Each number is 500 + 50 x the weight over the matrix's rms, rounded and kept within 0 to 999. Layers, rows and columns count from 0. Numbers have three digits each.

# layer 5 attention query, 64x64, rms 0.171, rows 0-63, columns 0-63
485583416431469490583649326498642451467457629468420452583415516523389583496463424303612581372494513441515584558495500599453585474590438577594649558459445565663421553457373382538427564392464568
488585493556525441451403584569456547551576473539521528425492458496408437441401545547580473431491525511471507478518467401557482572441426526435470524538502459499449506547571551521510508553495478
527538500608507529503487525534570571492485519454490512510490423495443511497410499489510448461470545491473494462534511522495518538472473531498510516486547519502459489483481520454492571491503525
635466459410471540664622325413609375467340446438411453663521499491540628611549384468484562584589457390464457523431598636398421448578563517638504507453514641661525445355393441505377566429501482
477545465479478530487522551443492531505481379446471545497535372551511497498468497622526596515547439601416497496506507434528491533496473526496452545479496470578537467483517439353555512500431514
641506448516412497505453448534360510416501384587482475504535523593544477568579515434526480439483514430499559450461451516561427458424558574515537563547500547561433485482527448431414515489415467
504537554426584490515522586460470464435543530481490492537542472506533528415484459518564461434533600481578560568537513490459461533483479545496547533509450512463492465443580415417466426429513499
432529529472533506553409546473487535530504514469569484502490445544516515500564451480503511570470576524372369455468526489514424567524493528451401518390482436556500574618464529482529548487482525
493492436468483529541482491480544531465428546465440496505503437530494523606502512495528532503482460514506597510541586526440534528544474505550526553516455550544490536533493490510415453412498441
479522590580567515455422567558452592530589489536533506435517533464491451405528556540470410442521508527522465513497435398555489502498473494434399450537504428472520484508563545502539486554567513
418526568585573479419429561602503568525613486513509525457469446489413412429417585489500429481490567503523508501514485466542538529459408568387445509567485472400515513529563558478563466529517547
501535501482494525522503429495530424475492487499553442555468440471458498510436484445500504493517522518475505547490526592506502505501510537501472546447416599582475516468454456488508504483520592
503519565494661449459477499519504533463498514454552532517586469485481545446435462503419463529555591504496509574480558506545505463510558456413516529428591474463520456481530531497376391527549487
465528532516576498508458433466467512464496519491497505542526417553570509567466518467550509506432564542575525444480486500472460420599479474526474449474444530547566504471505540426555441449532483
527524460595465467514507419392464527492494520530483504456653511426502453518454504389583463456540472561612539416541568544405413448447525502546558567397515496538523539474452499426549516490540488
546432428500428472501464414484540444540439554486505568533508534575521459532538506598471545473486511464545563461521570530506405416440546493564518422490458518471446568524465506517466490501486558
478506512460514528485536509421581441565495579427505487440445519444461535494575502545531496592491503463506489550542463487520552484595430500499481516420475458498475545562446565461482594452526569
565460434582530518494505405530499492433531493561498418436453524412428516476454511527501519563496445576495562557574553523486577459535360447422489497531449551509564465423524560514528371492518534
519501446573671464458507449575429498526481500602460391491556437530466499437568539416472564468547530411491538478416494374554503488520509497519513399539482530561418406494560480489528480541523547
442487535419439491556513511537516494445482500482451522584547507490533502480635534516532461524517356465521506478531551570569535559417541487524519364533510528478435544482639468469490591467445426
440541480538517532553488543538508497443525452548446528477420558400479497512456542562490582474533508471493502482478457511450603452583392484510507515442436529385456524488498459470484501379466507
463490446528468571551473531499414418446531516509586431478499568468560457511532550484501533482538555379564409473541522504467492506548468473550487472481433447460451545471515513523483543489510541
526452380516528533467524533566598460541396513542581506459494552582463470478610509530471474496601422469434494448551507455453544378431531457479419442583537512533473530424517493546496574549504478
459477520389494637504498539570499471406445502575422609502421525521497500503505541577455391455406530451581544418552523509554502514500468500496580502457494562522523446510484449428407620565374423
538588546430553460457527540484454499486506498493518537449486355552506556487459494500598499525452524465538605527491439424510482517468462550565535431465572482554435417481594509499491573486548487
445527420510467479545479456528535466437586516575556592525471475495452506443476449514567496463476404475564466581555520519448466505620532542455535602403508489496509539458430587467448469431495495
562500532440533416447532489496497572466547465528532508449459510495445542537472470476511514582491585562404551543485500470471511520503513533445536648496490523508514479527477490422447443415558493
442552485658549467493551498526552510589507497492468538461509512515486421456484417422426506501520570494461481522476479501502525470535517437523471527560594454498635516506506415489448437543497507
480543518531543473479503497434480541528503611541460522449582497418489469437399543485463591516442420513572457603425513466472467579506415498501502495558531504549508449479512443606541480471583487
487554425404541531595516440641584480485497468558538499512529451422432448512529504538432579519549528539479508398435502471391504536466577530517483423516394576572470497481415542514560457554525523
409487512533552436543594437551492543512482524559453577434518487518530545425582493404433507454485504467515424457459509505573552453506462438525442583508440537558414542548527418559574491504475489
454494461473616553428476507445468528392519448449550503500514442503564507501544530496534533492490455539528391514483475455570590493498526458508408541576569499460550493486617451479525569530466483
485475360477464501562565459512587463481450544478458529510436436587452515571483539524526529517453445498491511514561507501467544476512498474575594554475454544614491456444464478466458560464468489
466572575449517501416350498573428512475553524575648518427564507532389438482487598489591486456447611570545552457466527480498450500448449492414460524443503430485460540595526510537561535498440410
523548483542498511491509515525481558427561568476496505484453456617477489571484537500519452480437514548500564484483425506477571511461550562495471515473563512485485451443486536484528488508469504
619477456447489582642593424431622426454417475417361526625477488461511582667492384491508505672595364400428424541446551595452416470568446445579539542521503579580562460363430382436386570415538524
443500533532341522478508506491452544559498463510481577503467489545439491444420486530524500404451481503495475629516521506483558580572453573482513567491534492436579477524460476424543542509445484
486536469464487460484506472564358601473582455497505423524533461542494454454571520439531475416474511521498550545427479438520520500492509511523531455475503530546484513503474494479500522471551497
538475531526610551436542515479517448506467575456500511502512571530547490485580489524521453477493593552494503457501446465475502432396457571490462451526462523370454514465589494510465456537438471
443537536507578529538446546495514507454545431417496500514499518484619512478550507531531472493548555434474530553423524444464471426557508551531445418515488485448511541500486486515426569478469547
434503475488562526521490513472572498462466554515488567451424467565412496555497526504568520512459512536541553463551527492450548469528441465512497547504471493507480506462557531525467481446487459
509584633504499546469521540502430533541550434530448456551534525355511551433488391461456433466563552448492415503450392475543491524521523534412407403591572488421531516512527527557572473544561594
488568571573517503414407514558467477451560524541578485478505511511492446487508549496533434469457599521514503444447436502566536527441588589409449429452514472442493511492523545521576507547438468
497520525528472509458557513499504508460545500471466486519363512533487517482483503537436474595442456485531473488478514500564550478442544483534523504526568532492559458493457546470487514480480518
516524588527563530473417485526509568461539474518420522518507510460494546570480502490408571633527443413501573476449493492493498500499516450479429489521535512549532435513464531480425454505570496
502559611414596553485401541500433458517467492433550368521617486479583486540492508523509506543523641455546494539481551408521523440558445516491495437471570524474494547527533447494501511497547513
591488521474466571547501550500552572434514474476532542543529435489480491459560487485510509520532462552433452496443484519511424486467522560458467481533568423372422519502499463510538510608468490
506536501487497467504447365450530502575522599487502464521497541537477511541525536450524508435487509458588558462501506532512456495382533515523543472412440532550457545560556447499497544373488525
443470407545493511499485498482501492475512478419534489504598512427410521492510510569563507562516499545456549504532537445503449560537521519505460466436520501514503514421516568512459520535535502
452498471583487533498465471495432454497474464482479420461487484469529511545501542545508514539519528579445491502464544536490581561553438518486477554508572553511530501505422496480516464518476592
508547480477599434528564517555522511488515468566460430510523451497520525447607505433559466430509671557488557540407497520525441503490448554503515449475512480487526505485508362397525489382514523
509529599443511485572453492559454465545530489533469421531587575502521483438557518502501451451582554461463486417474495567507437537486507529450429366498472480432383526557535426518544541492483529
470503534513428527497565513468458580438484508577479515454441491481476452468466481542410621590439504550546468524511518568508568471493513466534569559520493535546609394509547456416484470533453517
468470635493526577448507527452362553478617465467449471511489559487545539557549455476383463561502481522545536483466459447492514478543471443476511487471497483544506462405583466504450519533507550
574520601476464496478547529541453478427494588578496472521497478482569532483527518440486495588530437539497602470489463496465470484420586491507473457496457503462399500485583472492561410490484482
487480434483475525521466544493512466471482520563512502541433510473448486480510509537516474526448444478491508525492506461546528450511551469559582526556468470491525506492480458491498604567484425
571478597503560444471503524491485528493480443485496540504533475543511531491459460464503459516523612500556474537509479433451500491512506472480413387549541513386497479442521531618547424511590523
494533489538441583453457494543489402469571510450545532563466463483522470417517537460569476431514411608475564559472477528438499483510518496550516490431459539540464557485496481562463615431519553
455490504517414529521477400568519472544449474428503497477521532447553495501486502541489458573423481524478525494473534444524533487481540521494589580490503534556514528522401483522471537466512515
414485436552510458505537630550447482541501512485545477460564527473567492565527491525470579492500517538489438581490495478518494500535474466494495470541524478560521437434528434450461544424507494
469485521596512562529479478517538471491463572552480572523488511548468490488395461536458549550475423453508441574531536535438524566566528398532447519504567528529539486443469540476480493458490472
458513539406449486447499433429492464579513500505533523526532498429538483526516500571417529507483592519523534418491524522506423486467543454487560548500560524522473513470416431551596490524494501
526475543595492498424522572529449500483473471551452553440454516563505536439607529494499527472474420479484370446574491500575551581527462470464515538507472508533468460503472530427518514475466508
420442433456519570481509482432447513450460497519553570444492512447494518500548512504494458537522392508527446567568520491398541534569464510489432575614596489449552458378532482452490504535493524
# layer 5 attention key, 32x64, rms 0.177, rows 0-31, columns 0-63
502549559412462571502571541530476496466558473484445551531468429498468544555503459487488533548486549484469445534491454484469550556547534503507501534499542494432541421437499560468452543470557460
492430474551461507426366458444517538568402452598611406441562589539578369525502600536395404457502467575562588475578561536546542405439538438474443424468489409478505603552549489558605429574435493
459469551567454455387426513462500570643448419612631443446518560468550379455546588531354471523452421545548535432508599518571478370449459496491527407523399406424532634633539529548636383547418484
468539477485544509498524511516508537506511501516476536474483493506459531460496480491542504503484487511516509501508470507493545513518453502502542466492496487493452457488509479466499515546476522
598470500529448486497513501562405500540444513527510475524496547404555512565465498466540464536477479606552530422464471560556432442471492470546495543467477531527471523411477573541493512480531466
446561486502436541595480421504486408497479583461518551408484571536495483504519490606549511519507568529439504400546497436483536463540399455472526516430449521530539524484540471544471553499549497
478573463471514463514430555561556574526514508567494461457523482505468533540484505535492507476479456497478543470465497531493466423522567450491477473491426474560447479551482510537511590532501480
572499550507528506543505468486398487558489499569511418413520484477510517492377505497551483472487516434469410519604498530514558598497465500474501564517530494466492478460409572473462462521502469
554466523519476492566548466537449407482549425391469461587554527471525555511521430464435541542538551478506399553422512477486491563590500535574457514476526569570566506471445431525489498391524531
442515517454474485482437518517481518562492521506570513400514492540482486527507533510509495494439509549524513485496533487533451528477487561486536543446490480517488576548504474494539518484476437
499463506533476502466449483498459539562456443540541517499551507525536451527469542524443481469488489503528521505528558508482483516484522499479487485520464461505511572532528501542541454504450475
419504448621526466402300525539538696658449531685704399274550592606558265424362702592431409384382439628555633470660525469564495386359556532306425536497439257425391694685616508551750314586347507
449511463550478491505501548429576511505550439552522423421539481475479457499466521459595520476482462502546534552467464479498623506493462555534578430510518490503470484482480432620548522543430504
489491449496468536517511523553412435471513563515461542489441563515492488516483522497542490474560447510454422489532466526521532592453545569369468485518448463524427544533464529465454541546455547
487418437437481469484551596596482478513486375477481505435491497530511485493515483564399542514503518530570450436587465440489440479554487491505487553544414526502529566484541442539474503436475552
515537457505502577544506542549431450439517574435506529503518463540505500530502503495473517550476515461458516552524530434453546549496514554535496511472455515563360538519464481411434442479508564
597458574466513391451486472451455503493523504563506499511450506539546521446518527535522527461497492521516502528418519476498528512479436523500443570513563526458429499541490493493479413553451508
500477545497477532459579475481607496467421461510495552521539509561542471539478473500528468422550463487582540474426493505508494532565479601448455494516520534442483484535521512456435584520452526
423497497506444569472457459538494459424489500525449574476531448514512546507467464598568407572468522482503520467539558472563479508439521441481538461383620545438526501508471470552491573554483507
482527452590530495440454485463471457543543611420589591483514496506429538482466486500545509504424580478579432494451504447463506448523570451522502524478412516512439561482479556471492476570512565
457501536513513401466460488390535486506462477438499493577515490469552504500453496468502534426507378602487552424537528502539481538539480492403458459518540509586506529513453495534543581444498532
395480514490483416501471477493552478503467537503488401458575478553484516507484481547578538483493519515381473545497544529493474546605401493428447560569544544496493517549444526496545484488501563
541509425417446491518513489387542563524526481504483561499425484570483528489331461444439486556453469446570475540455574527475517513471433478561568529456545558530553524565545456501507518440532541
518534525459526417571490432435560505524506509411509519542449534428531528459589525499471495410503588488481486553604492528463494456319474494521518429480421487517435547553450548552459530466465550
499478446452504510480472492542466542463548532549520481513480524456492511473536505515481479519525499503503506505440491489554582339519482500466510544411537527550593462557507483532476584576429454
467507528503568380535522495549532531578459501438491480453468533574469494583507538451527463485505552570562553481511488504530595607476446451439484567504481518507424423516455451445457518501401439
548520507485576497466552521428536499482485570569491457473432504507467471554443544524504500422501475495517567458532480481526514497476433459476422449518489473496560464393504453521488515531490486
523456478410462535455460503444574473543539481476460491469456471480489504557558546519534482563536447500500531484447473541513505527558470467522627466465560461474504548486481535542567457509551467
478442529511502518465541489530501527438477398454453466502548464509578503533527505453468448563521534548537489476523485487503573425456514516463466464513518465498557412539436481495603494533487548
566519464601546534554467589431496453478461540469437481545499516592450515492558509520489508445478420518524507482549458525536422491444508503482563513506545503479541525438541504356479492512467564
539477516403458516488471469433479493522514505538528487522511453501491462547580476486524431496501605531482526428478538520541495519427611525556434437468499477437669527520460498480587520451505493
602474578547486483507523466490533538537493449530426491473493420457488480455439486518464439468550607597422497488414511536589494492535464533515488471468523503535447538525545519556575510468538474
# layer 5 attention value, 32x64, rms 0.113, rows 0-1, columns 0-63
486610580566457525496475505422414484559531485470529403506518543494487552466452462483474467525482594471441409398478429428538452451491505587502558503447528449467452518556538433479533524522450581
495476435604516571400459453528573492518511572569490387513479535474453503545549483373518517462465499490480486509476474500505465595517470445488475435543417526545578522508528407685539559460539501
# layer 5 attention output (transposed), 64x64, rms 0.119, rows 0,32, columns 0-63
559507495493558531575610470485478475488298487484533482612524522532616555588443374433485499493584586576531535544509514490421446515490440464516476474541494594483534389400494487450381493443523477
545461465485578515527531537526477493474385440501521471557512499483578511590488461495475498524576516475513578535486523462423487498544482488487471409505483545500483471501571488474427525511507496